Weights of a small transformer language model: RMSNorm before each block, some layers without attention.
Each number is 128 + 32 x the weight over its row's rms, rounded and kept within 0 to 255. Layers, rows and columns count from 0. Numbers have three digits each. The size before them is the row's rms in percent of the matrix's.

# o: layer 2 attention output (transposed), 256x384, rms 0.0727, rows 123-127, columns 192-255
# v: layer 2 attention value, 256x384, rms 0.0637, rows 124-127, columns 192-255
# q: layer 2 attention query, 256x384, rms 0.0629, rows 128-223, columns 192-255
# k: layer 2 attention key, 256x384, rms 0.0638, rows 128-222, columns 192-255
o123 096:090125171100171145093154167084175181125129133126049149160091179163113056155178109102103164127126067168160161126149183128152106190097157157171093170120171081119179098103146152169140130068147207
v124 108:182072104148093142136122181113152132094115062103184057141133105120113130073119131121167184126128075125122121100188146047111166114060122091168140108130130119063152096114111079141142099107115113
o124 110:110089085073067124100119172103109111089076123135100105152138143172081117111112160099197190160110102148178185126170139142118177130162116102155127074085167044084084107110111131155167094137071168
v125 096:099157087151122101139136166108132132140088119162078169162146070185104151192130142124125219160126157145136138131091128117146131126115128204119146103097062105068148135118146155103109060120077125
o125 107:139113153181143181162116100071115151183097175096186152129112101153088082153136158138166143171164140104112140110151127091126173138106124156116093098054089101120144112122134079136136153113125109
v126 103:081123100089079173123145136146131116075134129161136110144102175149090120101118096132126107150163153111097103114156063132081151163103139123137165172144145110141087154110115122158155187088105111
o126 101:096068108161120135126133120137110153140192131061131110098129145122148162109133181131196120122141155138118168116130170139175131115109102173118134166162116186190078194087132067150100112107109103
v127 101:074182172155161138215088165126115105122175119145093090112110152188100128143128138104095128086123186135125135144112091114099109111137139169115085139092043128086155121138101121113103087143133130
o127 108:080106160130116117118155131130113176119129158086124131106127101150119128173209170106146107142118152111097105107145160101092129112188175126137066134152095156151136134094117132145105139171202170
q128 076:113104140112140056175121149109140106159102136137124178155182130199133102154022103141136114121143130105096149141075095121098159090087131169134125147139189072115093116190065161121147176132121104
k128 075:099126165135156064145181147114112099170120127195181155170129141188151147140063129154160120160196162097089132108032119111159181067097140207153133146115206111063112119125089152112084131139152106
q129 079:167109169078132074162084150042101140179121083138105113067163130088108156151147170160147139132065124172131144096127072128107193104086108152157119181170173177082151142148087100176135131172215143
k129 080:171115147086113080119081139089116131140117068121066132075153186095087171104141145151179150142053083189109157104083095127103147103094130141104139178151157142107127113086071120120135111165228156
q130 074:161138130109151135121161055101089109124153091179098137138110110106095107167160105124078164125118148131108122131149140134079096107084101156175119127176095134114094137079104140136122156162154103
k130 073:145172151078119154100148053127123131128124096045119165145101106068080074109107115126115223105136153120113147160137098106100113114144123088085145162157072113133099149115077131131157113147125159
q131 075:115145122155070139115121110103119090155146152120124134179163108108201154084131071152102099127160172065147161115075123085115102130151089141161134162146162108172134104052116117154110181082136057
k131 079:146123132122114080180073108097117083154100133104134137154140098111160136117096042163127148121132138085144150122096133136097117141122073144140132157155150093141206129123113135183143188103054091
q132 074:078147178079117143114160140132107125153151111159132136109100197094166138103121146134088117102173039145160143089068147103096088095137118131105147132103105106129088130119106116123093108132024177
k132 071:090109168075126149099189127146109101169114120105101116109093192124159149126139168107108153138167072154178168100049154122142063139105125098146155120127074109068130105114114102092087129113033136
q133 066:085079121053106079143132185229148075094158167125083125165173129173144148143152139094106101107165097074100104132178185116150106117066119119101138115134096127106167173155134159123193142150084098
k133 071:123081097097092069166149210244168135106152182127159087165139124124177121130096169107123080134116113100103138119183177115116131134081156148137118086128102117129119182104187140159145146145145151
q134 068:143088120148119176038153147175095153140132112174096111113159119123223121189128145169167125183143145130117094149118131147117185126210094168100161152107124101164164127147125137105111141133148113
k134 064:115077144163138145078192109093138189142156120110091120130157151140140130188138135168169143159128153160112072148137131159102156155176134173173132109086160114069112155139156158072123153164125118
q135 064:071118141121129149166119176124137079139172111151171107141129172214108127158116173088114173131174136130101124150138103166168141102149189091077128145105114102158137138141198107122117189141136138
k135 069:122110087165094178180119140114143172142184119146137085122162139167093088172097158078139156097151148144056061119114136137135125134140166125128101091127142111111077162120171127155093169154139160
q136 068:086176103157113073117047141175159154090110079207185157158104128133180132104154149109064080090101135116168128107084165086155123161158112122104168152125138104143109096111127118119225100103195099
k136 073:145135118156123062122091161123129129064096095206160113134059111107144187112171170160072113074115091122166111128123118068095115161121073171109104152107153124141143115130125135127187100106147114
q137 073:127100121132114137122118145143136137173122199088051108119135113153153152117104104128147111089131155125090118120126176117121136096130090167085139171108167098108136136100173087152169075107106070
k137 074:099110113143112154135133115109121138135132206147063085141128125128085139156069110153150143117146132164078097126191162082138104086087125135112105143136169128108122156135204116162147137147110099
q138 063:202127145147055120077057155149123077182168117165152161152183118111173101071156173142130086159132119102116135080134092080184119118199109173137161100164137115125119121201112091160131103164110132
k138 058:153089104125083120074101134193159089148155102114106149120174133104152139113138165132117102161170129143122123133127117125158134180149104187178110087169118118143081152174137099155085096137146139
q139 063:100125095098145106098123176185128099167103131127088122101152163146108126121123079142140130097149125153093132096136109093094096105107117095115167124139159081115108126146166118111084093123090118
k139 067:138081098090136095117165154179102137169137173121109124139126148107107120126152110180144184106160166169117168122154132145137092185128107151127119141145137105142039150111175138122101117127116117
q140 070:178181159131146122122110115110203119118127150142132163082155165162100074125121092120121152162128160091119093143107087120168182154167110132104105102123104114092179101165130095179112154120195209
k140 077:170154156068137106138120115109190102145126111186121159075173124185121145118093082135106163197148172143109112109165079130141124134118118100098128132165102107164190082174147118159100073142122174
q141 072:064186151147139138121106106107103136118145142139102104136137096146115060080185119134182106081071098180160126166088099139158105120161113122081151109094142127125186140177110144157144071149099164
k141 074:096152162114135128120148102120056098123172162131091078138105162121108090151186100114158136121083181175179123193144136139109116112132127109091166083122110148097124143119126131153125128133092192
q142 065:152107115115106146155147072131102136119151126154130111138124137091042188122154164121116112111170142133141112144124131184107148139099085119151054098142144108097115127042092122131108139171123073
k142 065:167105169107138144129100125132168154107176125140177105162144092147079179094091127158102096097181123149106120099132081201119173133140118146078121100118160111174202120106097123142119092183094103
q143 061:123111146148120144129105158105164075132075075135135127144137096122157085150162140152151126129135160178085131148102124151170102155147129078162195117164132139120165100179160133124161087157175168
k143 063:153123159164134113041181190146156132154076092133118136119152129142159101157198141152137169133133119147068122119149148159141097171110149041144160120116074141132106107188181147118146092134113178
q144 069:164166152089111101080103186127174073120107137108103189136141126124178098141133156130109171130099114142112150174033143115180117099138162095124142174125101107079138101177126128146173116100186150
k144 067:170155155138136072072133164139095132084070169125145191175175125086130142162149157162093178147082157138117124169077138152116130116131152091112097171135079154084103127139133141126141132106135214
q145 071:126151082065096089086099117167160138113148193124101165170124169158169059077150128111085141116123109134120081128143119084131154071122169140132185125114171121146152148207091144119140144082115124
k145 069:103111062074074120117174104138148097119124143125056159112124192112172076140215142125108215155157131131124088166177167118159108127089119086150074110133145135094129098129153126115111160102134088
q146 071:077131155180101115115125112142098204182093121181126112166068168111119159146041129134142103124093132160131145083114175150163110144160120096139097185186129153136102113157131098147175171204128164
k146 068:159109114129107079165107097116113187212099119176195121113116141088127138139062137131150080135184132119117125105113168166143116185146081134182040196154142146159144113165146135152141089166138139
q147 072:110096100103110139152101120126177095119108144092104113069144102157148117123140126093121175101173154121140190129148117105095141131166138134167097122154162096159116061072113143095125096172103078
k147 075:087089118132135151142089125179158095114163070144105074084176126155141113119175151137136159179194128102117169129170123124121140105174140117100086116139119109172173102113124157107127120164118085
q148 079:082102099075144118154137104113130100150096089135099134113076110158157128187140116126169130127112220148119127113167141155078131126120149131133179094133181147119169158080116146074048132155128147
k148 078:108124102050180098121123065115111100166130120103106156129071118172149096163114104086148123105092161160101142107123114164121099095110082122141140116161163136120186195129127142158055157174099123
q149 082:096129070153103113142177123093063068187113106062147137068118186132117163166149067130122135119080166108098135117093089123057140133112094133196073159133130172096154167066169150146154143121101062
k149 079:126137110117180110079180142103115069138094144105170107106144146105184143097138074106134160143088131076118151079051095110111137124138068133122127153108112134141150128130149122127157162156168052
q150 083:070166171205106098083087153117133170119127112151157142115084123130069099120077096137129108086062142141125136118081125159125164140148132099086165108102090116145161155108020164065168162119113170
k150 078:133184167182059124194103129101137113098130094150139161164094145104077126124080093139113136116098145151125109123084116147126173154113110097112191124090085127115157100166086135098137128101126128
q151 083:107152109164161097154114087129082196233135161129151068076133165145060122148131072083101140068163149121112174079116124163108136103114091087178117163159131122070124110112165152056194089105084116
k151 083:130105150178131124140114122152108156213111118131101108097162167111093137096098108092137130127175124079110176137180111140146166118114144103121090140144136141109161094141120190104199048113118129
q152 078:132080056127103127137116099167159137110112125162099156110084130180097121178070168156136165148133145156132087142160172166050168166101087106134147109156087094115128147089132143093088108106111075
k152 081:121133096118117085107082051169142093153127107158078110178116155088130118143091170142137208144141113163149123109122136157105185171086097102128138133083096111087156108142100130123085233106124148
q153 082:092155148119187138122107141118165075156148120164138128117152103091169124210184111139165140133161140084064101125122068111076136162094140104065142172083105116100101091130171121093092104157109155
k153 081:129134089081098123121119153189125090088118129158156139099149129101165113166135132140126187125125103133082117119170100109100107139099127203080150119105115117140108086106154109103111136140170134
q154 089:080121170113127133155073178184110183134112117192141119105143121128085106126098146156169106122105146164148146095140201123129122102177154097107188121151112105126170151239096157126166174082159193
k154 090:104138102164124155157065133147166152167180110173123104082161157136106143132081113102182100101127087121160126125089167080111141102193141121174159131129181096144157207164097160141164119088107164
q155 087:127074093136165161147130071144119105156101138080131158146118193143175103223126140128150156165118162110120112081114133124088135111138113135141159098084143150074123166125172148157101078108105166
k155 090:122133127177114153124108066169148127138095145088121194171124182101142112221141119148139092131142144104149097108060124165137115126142115129204133108075202154084134157125166178174107132140115156
q156 082:099138100119162143078133067123144147093103108143115126126096173138037150107197110141096132166174131150132127107118141056075112149144161133082069195159091149115153081130068118056122171128132077
k156 073:182121143144091159079151147136094156085172075179088126141123168173098144135133154126139118148131208172052095164131167141104168076167107174089122186162127150121149136133081176087145105069102108
q157 084:042148148155096138113137092128115104116110123168147169076164210155125138050160088124119124107159098122158091099182140149127140044127084148150137116100178148168098117167115099127098117139105117
k157 091:113085100158081160115137057093127112136145173142088111106130137144126089103162090137160128116163124145117095139114139112147140065144087179177149132126140155189085169153159059165134104149112121
q158 086:171091143130148103106165188119158142166124147126175140191147106101101118128142168143153165135148131162144115172116103112149164134130166095090160128041111048134154138094015130181175147090109180
k158 091:167098200133169094108108184100108108170102127127153148207141175112107120175130158110159121124153064127152115121112119110126177204139169179103143093095100076164177084105106124164219154107115184
q159 090:180112130159108081116204134075054188102125092146071104142103142092124143135069149149085178194164104114146148160146131142113165150092180128177175097128130071158149131124170128140104083107134148
k159 079:178128145142095080119178158076095161118121151175111125149108154108095158149096159136102148169091093112145175115117143149158183174117166145173183090141139118128137098042165131122114087122133098
q160 093:184099117137116115160157135113157179155122151121127123098120154125125129126124172115107129146129136113171139116145112095163153187114122076136084151199131156090142122173115148148115188137109123
k160 094:166192145122097144168116065117157179159068174133151108090156090139098096130127174093131091144154135116125139076175169093149146202127102139132137130195204153180104101174120146143101130146115096
q161 091:146083097140157155069130080133077123122141121166102117123139046133125079133190187126075117159143102093090150100181135145075160108157076164145131136093171125078152164178165092094072174151140134
k161 091:150085133210142153127109095117090084137152136172130100165111117112138111148105150117145140148130144114104192123145148142112146154199076153100145117084094089080142145107099111066059143161119137
q162 092:109113092099111101123113085123114153139100096182111103121125103126102137050164084121118117074140159127100152132084090078183106108126172083110078156098050083081097110120052114101119164121172060
k162 091:124130067147112092093108131169147154147168137117097120148165109146106104111116092064120112090165158130110112087079114082127199146120149105196107133144056082092088087129149085081106144159151082
q163 090:157096156058112097145124187144194077127119091161069090170144090109113081127134146077153141151098156081083135072121109146144055154184139088073118085157124147075113068170149147051141122088150159
k163 093:147123115074148138131172145122143082153130087157079128130110059148131136129110145043131153142081137090150143088163076201170068177159150080092153147159098129110091092134145168050128094095185152
q164 091:131135114123101102092077103176172130134102172108077141174127191147116207117160147136180136090129138093060132152104118127136147115107206171138107051107189109181102129159119164136100154150119090
k164 094:159140121148141119078086127159135125114107136079124156156125158116145169107121158113164114083096192117091103096115119099156145147080132143124081074121170133145080095095123137155113151119136153
q165 095:135116168171087126109149107147163159122126152140166090094159141150146114118142080129169186123159124148227128107170151133173071070092140224098144146128107164167166106176161146134136126088163175
k165 095:132126177134054112152137142127109145130134120121135110092155139141175105157143128121184156141120163136174166116155160151135080074147102151120164126073089185176131113141120153112098145080174143
q166 095:109109109112079080155106130169139140110121130123140145093125166152163098148184133097091143142117158128159149067157130103087106103113148095135167129103208100094137162127084164162143144135145100
k166 095:141132142128091097110155129128127150102075138151147134105166154113185094158174098157157126086123146151114177083116136103095142148100146122116161182114180090057154170184093133164155129098111147
q167 092:068156177137101140126152171103117105133048138148078162135077094097123125117112142089143124158162124159155078174173125143107180112143104113115099100127152114119087116138090114114082115123123085
k167 091:062154132090139198096167132110116088169052120127089130116075099119128117093099170057174094128137127117145094105177171160093110110150105077160097124109156104134078150099092114117106133124099117
q168 090:162124149126066098186176120105135140103176110135081148178138105126125159195126115116074181075158126046144166185119184113108131141148191169134090121153143131074135098206093112112124128131132143
k168 092:122119136074069106176184133100120110112174112098110139131176088132093119153120134141105122146115167110178145155112161160070100115144179120129126092145131184106157094172115094097143152147135149
q169 095:193165136183153146114100175093120093093107122139125154128108096089099112107103198103132175132127153213103106124092136076140135118178073048098163131204089124111147127081146102120135190120151082
k169 095:171147154157139074095073154115106082106158127154144163167164116113142119145106109083145166122132129196090164159102193079164141122139090131125181167193140107083144067091095152136106149166164103
q170 091:074153083127158109180162076109109167157152119133103193122099143146114085155122120125206139091107098167121166129132130148135201135133197135165159061141092161203111135133139150100129080129119181
k170 095:085147074148120059118147167147115149145108122129118192133092139161117106105157131134189150110104087159093155145104157129127190104170181105150166085170102134138124150144137072091150119097087179
q171 091:104167194120156101131089142176132106139165144081148096143192161112092116106206114122106096160130134093100143139060173141117153177141126216185171124088079110156079161097117069130137165113074111
k171 095:112161141114150121122120165172149116104202194115152108156192151153126144147144109197105071156146108091122130095103146159140160165121172176142190159142097116098108149075151129141113150098088075
q172 091:120106135206084203141074134125124092128103127087150104141083106124156141051102136128134137104124137112065136154085078113147167015144069147099096135136151093131147155135130154106143113183089181
k172 093:157134135235140163186123127118088133139115102096160098146109135113154142075087138094150134128097110117084092184101128150128136035138055160085091144123125056118164154126075163132105163216102198
q173 102:165039184122104188120121146118166101156095188158133155136099175175100139141109137116077120095119140123123122157112164115114201178111124116176154147116137195158166103153127158147139150109108122
k173 102:102089180111130196158160092066202074110096169208124154142059145155075161165096181116068109084073138152148078148098151113091192145111135130166157164139136154177131107136071135112109152101074089
q174 090:143069174113125096166111074127141167179174152093155158106132090195142171157064114135115093122117136097116159170116184162169156033061070115106064074130088105129061105123095141136103145129114105
k174 096:103068166161158082140120128117124182189185105107098167110152136183166131143084119132133108169125123141107145128120144166116148104091072041096138113169120166129068118125142158137152169162127156
q175 095:137167108111164092114097128176137129113129132101073157125150170178098162120155101161148124107061144126095111134161096164209096127102190079101092112144132131115192066150112148140112140140130150
k175 095:116155099097120132169129101172139120088096198166111157129108146161097159129121107161200089105092149133064125172164103175149129140127175097170108097131187120099174065138102177116102107148085124
q176 091:098151184120108133172115084143082126126150079165157163056125070151196134140135128088164140132103149132103125158171081189147139169165181125087112136069143114120128146114140119092102130164145103
k176 093:133133141122157090189061065143081091083168124140159099129119121127161121166118136118184103117162141139083057148173125120113172139156147109072142148125123113144163187124174098069102116155106107
q177 088:173145146129143118130018149133110170185145129088080134198147079074157100119067166092146127096114159023163135162144093095086107122141126100167122127163084117150168120120127140098162081082112095
k177 087:168142169115132115135043197123122178189126119119065124121148145088190114109144200102156143145082148045150091139131135106120122137134101117208106163176083110133127128090128157168172093046125128
q178 093:144123156092155153158080183119117110148151097160075155099098149144118087157146106110101158124121151139111125088139159080117129097139102210088151168072093144121127160179145102125101177136089125
k178 099:110134141129109125153143165122101129131125054170116144126067187145071133151181125179103136155154157070117117067113132069167139052155148198098159193139057097119145115152151089134115118164111118
q179 092:140115131152096108131139100122091129146109084082056167065136102110127129092154121111111157203149097100138136137088124126112127066092097051133054106084139114163184112148121131132109100118130165
k179 090:154165130148137133120108129153146092161117087129125197133122093085103119092127143101159082181165119121130158109162183108155192084101100108093080131076115121130208089171138123148155130114109147
q180 094:125172150131108119106125123143165146100102159136152040132114130114194116158183140118126126131139155125185141164194140150118108086165137140023121083090108080148146059095165088165162103184119086
k180 094:163121154137081143175138161134118182126142128155127064120135168130217098178181117107088127114138121146164150122155104114093122149119119138013143102128159078118136112175127163133154121140080145
q181 093:124149091088139100170199099090089114107080174076192152180145064128124079104102105113114151096174093099158118204119153060143115107137145110131162139084127114138127094156109169102092110126136061
k181 096:083132110106139077150138116063147108154089189117179109204122099142169092091103109090125164109174115098152149178123167067129108080099120088147139115090135137126115112149134083081130139101115158
q182 096:136065090116124102108149130160055113115148136156217178117071119095091129116167137127116161139085169150121142164185100130146110115113153129194083111141159083099097106118100134107146144128078136
k182 097:120144099166114135128097113123092127137169134154205168162117121080090174140125133126166161111119136154151125127141100089120119104050117093182126089143190101135130120121126089100125169136095165
q183 092:117161133101113156136063158092106080119156140164159107079141105154031096155110142028123130117157163096150090138133159092056191139133164075107132123145108154105126143146147095198054161091168094
k183 092:102161141113123136132049120101115075129139146174103120094145126116023049129101148101134105129153168122151084167155137112121175165104145099103139110115130188085125096102105079182077113121161097
q184 086:167131129105145108162137145171117178130123120113078166226177145097152136160129062148150103173111140081105087129139164138127132119154084168185130133139158042082092162103120083150127144092145131
k184 088:135105108125139105125161110079133174134121118090121118153182084150158160128138117125150170166121104112115108135161179131203114131117098133191062127133152050120154161116124130177161123096169135
q185 094:120145117124165121180160128134172143113152147161172158152121157118135074089102145157091153132173117134142144171130162183125156173150117121146185107158161146123144109094132157111077120159132119
k185 094:143108099133112133185135119111143163090123151129120124125095146135116077101098200160069139136181118099185173163127140146112124170150112096132141114155160144140109104087113149154117094161141166
q186 096:139087078132131115124086134113117120086183113164111105117194243138138095174113077074080178139128101133125108149107114144084145187096136083105156154112161126118128137161156146086164150120120115
k186 098:129122123138151162143108115112165133080155117142105096147163173095119172094115101070094194126152110123139104133052092126114085145124153110142160164054125099128098064143167172107173132185111054
q187 094:191069152090080091137098147139113152134139160108139106152120139128128141107167109090164069177127119186161163122118131135135102104089138165181153127087151136088094093157149138130107162146141161
k187 094:158074145055064111122131115136168173114130150114161108122113120162111117125162177131128098178175147135102146124115123102132102115130128149189157076093093105143118122154107112103172080144147155
q188 088:140121091118138157142123086149104139154084163175169153107145141073070143126165161164167217090059082102133107136073180169099185133123099119104120133086181151153111095168146125074158168097098138
k188 090:173143095136134129115156092106096151094089192107122117072128089090122207081124122138129187116117112140110105091080177168131207155103104160145080122099143153143066086142125115046126138116119147
q189 093:114156121115126189213146153120068154048134131143139128107152139148133100136170142127114091094151069182163177097110122179119115139130121126130106137106146147121178118131121110093144148136173141
k189 099:113149071157193155153162162151119109074147126172157145124140139134137089126159107133146144110137107180166118118131130170094156112130104083162123182062146143129164109131154117118132163117101130
q190 096:142168086133154114129083184109094152147115116141119129134117123185162099110106124135115105156127147164122170080163132106118112146098100152135115114091115144154111098148120102124149168145147200
k190 098:124110107115166128155033131108103120107075104129142116130075151165115127101122091124146114158067117137129150122102092100133118143117128148131033116084108138132123095109135113131144136146118174
q191 091:131120118150150143102082056161165127173093112093130118144166081153163147121126160107163089136114131162184121124077126101132153076153193081117174157100211101129145097088060169099096157140150156
k191 096:121166128112124163115114062141183098154089083120124127104198091142140154071096154132135072160148140168194161110106126109179150163120140095167164147129182111147138097094118124069131132203134161
q192 122:164146159085140069139136152037111101129137168094123116091077167170096133106127105112072162175117141167112059120015153087162140129173155119175127100087061112165108115094112118134148123146091117
k192 121:189127142079138062136137157018118131120124177106157125080080169160096126115111122158049160141135132161109084115040177100178113144129139125155154138077011120150126105128113132137179131141076142
q193 119:113120087122152136145129167139116127136133104121113141120085103121106117122111100112122138092077086147162172132137125106157109060146190111166102101114163142092138123141136135082136128170143108
k193 119:121120125121162131135113162148077110118138114114104154136106121127098118109111112114132135095063061157154182160154140115158113043143206090155116097117139142088141129140134147089123141167152111
q194 125:105125140137096130145248076104107169159093084112107176155146133153110102071079147140133124105090055164108144173096089121173113131158081102079115158148119107144154158148123146175118153084144112
k194 123:123105105134115123135220092113100123161106110092125156136120145095101123077105131143128131118090078132083131176107094126145100113186099110111092149134119113144129137140126150166115143087140121
q195 124:104161111121160176192133154104112106168116111092147182123104160096144131119155083206053135054124122139125091121154119126155169122161168140143096113156105096097117117112124130122093121161093188
k195 124:134161103146135179189161172099121093170121099104134203092108156098124132138142093195038149052125127132164092140144130123167157110180168125136089133145086103085115127107113112131116168128111167
q196 128:140105091191081078139160109145129105160135079152156085071164108174123089116175083132186154053157132117134113113168123122151103082162178146140134108109134136150175131179084178109059192090132144
k196 129:137081074172086075151199123155138108160126096157141086101210079161124057128149085131188165060145142085139117135193107120156115101156168140139130117121113136156171162185084135090044175107104171
q197 131:121136171112109184104129101191129140055125136058129109121094157123083199080156080143188131142147113136202173121107084121127141102109090096147139094131187121151123144167095105154109120148156089
k197 128:104139177126092174085135103170139149048124131058126119107095149111096191066167092157182099140171117135185156130115116153127125108110118112123152103117185133170120152157105099165124107161155084
q198 126:094136096105140119096094161092124169104125116115128087113102078187192168095135154168088172071100146112080129099123079154121109130121149105128149152153103126123084196155085106162081147138161126
k198 126:108151110122137125091082156093132168117128128128099107112094100142197164098137110152097151074106152114119129125107069181130098149120148090123176139177102107130102181136082111133057142136141166
q199 125:114111094153157121054155145099149144084125103097152117127240102094072129182149089134072148156106077146172069168143155103149120122113156119181132091159138136093080113111165111145086154123133126
k199 118:121150101159168114062175141076162130093090109117163133142220077130068095156157076167080134179084069175160096142129138109139133143137125101178101089148141172121087139107147096142070143113129101
q200 126:164143112079073100196123151100107120127075092122122168110127156104154107096123134159093116136079101117143153059082141161124102080081131139119141149140108081119076113152165136147100142066144121
k200 125:168126088077080091184109152108100136132070078111138172123126127088158112104124115130097112123097104157137132071107152158125117053074140128103135141144139094122087138146146140152097160061144122
q201 127:145150151121119160216111154104124115135156129151108122098091131139167130113177142173110139174114143071195106119147171074125119148121138164131082120098113116137130133103193119142099163124096094
k201 127:132155167127098154193117157109094136121155127145134106111068122131174136112180135166081143160107128079206087109113167081151122176151152170170079128121108082153098137094177123143096168117093111
q202 128:104105160125135143123073181133050142194166133094160104170131199202184089097098083113115132182109191094116205112094172080169129091112115152105148139185165107046164092142156119185127133197168157
k202 125:111104149152122117150103148125071122175155172096171112173135203198178119089089076103091133158118190082115186144121165082143121071138108164128162120181159121072183084155161122175119137182150142
q203 127:119096067151106129124104099167111152155130047120136094126141118135104171127133164143167106121136068123134118088145165192181112165195116146135179123115133079116152164117107101198125086141141121
k203 122:156094064153115137092106095143113138127138058144129076114140091126115152128137168149153076118141059106134099105160175213178111134191136165110153132126147073124164149137148143190122096167122115
q204 124:094081127112128124153134118153121212097153128118089117126139151102112158125089107136137044095131117099159210135133092157148072144152156139073076110138148200095107124123078121173171129178142082
k204 123:128080139127117102104154132125135160108168107144067110108139185075110168128085085130144028104147148110135227092139094143148071157160135128083089141171145181096141101134087140162179141161136093
q205 117:149151135136123167161154114153175093117176124131104200100095150139200065179110139094135169113106164142141116153139099137121162119142135207153140143133144143165124101110124103174130120097139069
k205 118:160163127152089179144146106132144086131188127129125209128104150164195068186087115098128129131124125118121122147124126169112132127138150186151142149148166135168108098116103127180133101109135069
q206 123:131171111141151086180116138174134145146115121081159123131110140134156186102142141191112170152140084128136131141095108188193112128115133074110149118120142140132104108099121139088141071062139120
k206 126:126189126114151073182128091185149130114135101087141120140119162162143169098128130186124185127120090141135120112098122175211118152132120072108149087111113152149134097102109103115143089060141118
q207 121:069129190102102136192119129125148146126163065153099079115163153132158141162106153103122145163106108131144105178061113123127083106132086156158078208143112110153108100141074123077161150134154160
k207 119:050121191103104149228138140117199121137171075159102049112105136146129146146072172109129168156104101143167076137081106152092082097171100148150111209123110134148133097132100114084147155108162158
q208 126:126153105150181098127145106103152152164162105097159153150122114112098180133103102159056163148138199081133164147106107123112105129133143143106136175098110190109099113112100102135153109146076142
k208 128:126136129169175068142171103118161148138124097106174171164143121093106159133077106119085166120146187099152168155110128133121101122116152144122150166122112182109095130082099111127155091151085137
q209 128:151116143154113185078157126146140094168168098090145101137162109152130149147180159126147087076062142108098137176120117133083140198152145109161136104151174147170118069199126126120129105122130210
k209 133:165103161173123186080150099128133089192161109079128081147158102166146168129181148107153090094089124094114153146138109126072151177130143082144119102123164159150095082186147094117113085122115181
q210 124:162138103093130114117127139201126084111104091112116202157144140121048154148141138085081220163150105078126132122085168131121070164103101138096156093160109200146142142100151127168082137109068164
k210 126:131117110080103105118152152197141094113142085106123173163164165129057177148140146109093214168150090100115118111086178110129071179089101141090150081150113202143146126115149132175069096142071164
q211 124:140143126088132130122151131102161082131142175139143103125157113121136162158120105112169162134143147131086147108153151078159075137142199140158195092136111069191147131097129128143164193101137111
k211 127:143131117117100126107162122105149111122171167133154119122153109116114172150099109124185156141151143113083156109112151097158067140156216128171178067140121056212147116119123126119175187110104108
q212 130:150087127135162135155048138112167164140108119141135157149105085128131099098175155116095102114191100223145136090126129067197056069112081118122109117118115108172122115104090121067168176164155122
k212 129:148076145155205116134065124110141168148098093156160159143105094126103064108142157120131103107185097190138133100112098075210041071126088081084150139116139092122141124144123115049161136177150152
q213 124:162143129134101187139149094088094109153149094151122136124149133087098123106152111165150138147119147069191111111184099131137128135074122133150121135090137162132122111150086139182121186150099084
k213 129:174158147156086205135125092111098086163158133129155094097161121077101137132128123173136124161127136072172112117147091151108100135093154153149134132116156159121108098147110163174130201173107079
q214 123:086189134089109109137144152164106090117136119133132114178183093110093167145137131153108138060169170112095192138102130102128155106142125144127215074105167154116163109122145125184138094132174105
k214 123:086178118092112099144135172164121116130156113119132100165154081124078134170141124144076147066164178127080180153114129136085162097148104118120199092133188140114172101128153109191153106137151089
q215 119:166136136148143120145132142128090126055111121090124153125079073077127097131129142076116112088152127163124059132114148088099135168133088090064101122173184109130183155168081108155162133170120135
k215 120:160114115139140119134138146117085136047110099102136176115079100071127143156142130077118113086133109203117072140127149086116133152146085120112101133170170118172172138172098115137164150168094155
q216 126:157161172139131189121158071130161102124157103154140132128125083144106133151159099160121137124152181115095116089138101114156095157095156115119164136088215078141078142090126106141098095121135108
k216 122:180152173123114173099167084146162109091147108130128150142096105166100141169160141168109146129128136123109121129149138090142097145082158129127160132073193101133099170079132102150137123107134089
q217 124:091171139136092091156170084096155113135149188166207176128050088130105163106107132180103114183065182147114110173111102077078091098131135104129180102094143126123131138075078101133164118100054112
k217 126:091157133180130099126160117090137114138211190140193184122070089104113171104133131160115121167072135148086108168107110101052113112144170106157193118096161113117136140104092080109143102085066114
q218 122:137159136160128156144087048090168084145115133093160122126116114076117151117134069122162093166065152115094140081129137154189178122123186098139127130188126108141113140128144129102134090087089121
k218 122:157140118135104168187080068099147099152102113074163126104129105077127147106107090126154085173091161123117144071099129127155184141129165077155147135151114141126117160133125126121141107083100098
q219 127:202105114109194138111141170156077124066154138125119162120117127187130101152116104175100131147106171139115104135182135107127121106132110127122108148205131159070084182115146175110093139123108098
k219 126:203123102118185149122122185151089123080140145153120159127113136184130125147108094169088126135112170131125127162194139095147138131128097159131119148223145171074104207133154159113086091119132127
q220 121:120083125083179130067083099098129151081077126111113137179127146163132166161127159131106145139140109101109089056067097136134037087114092153130093145078134142124110078089122139194121172121122159
k220 122:128089116091148136122102114119157144056091126116108145150134162163135150179103118125152153139095117108123111080075081160142057097128070173090080157086134137119132058064134128188094170138106184
q221 120:127148083142082110132197107129175137139129106156139142149171125118160145082173096136098140139139031110116126102111147128148184087123191108167093119082097059187163113098107159117104098173157142
k221 115:174159088140074113144196120157158127141137093143148141172175150083155129073176100138103153112160043119097107115097186137139182088101178120180126132070123052163157095133132145118106108175150148
q222 122:129082083167174108113169149112109140154091084110148109149140114120131047150165133116111129173107096099142087138152126162102081188122085137114125121077059103088127154114120135141146079086120168
k222 120:111103118136177108105184104124116110155081068103116115135120141100122077148188143131063141182128073124145121126135103161108091171133081127136116101094113143096133141117127140153147110088145160
q223 125:177108140099109108125143089099119099159150137045089136084105163086090148124100133120170135088111147133109139135057162122139137125092139128083080067117136122112130198147150135173115141165125150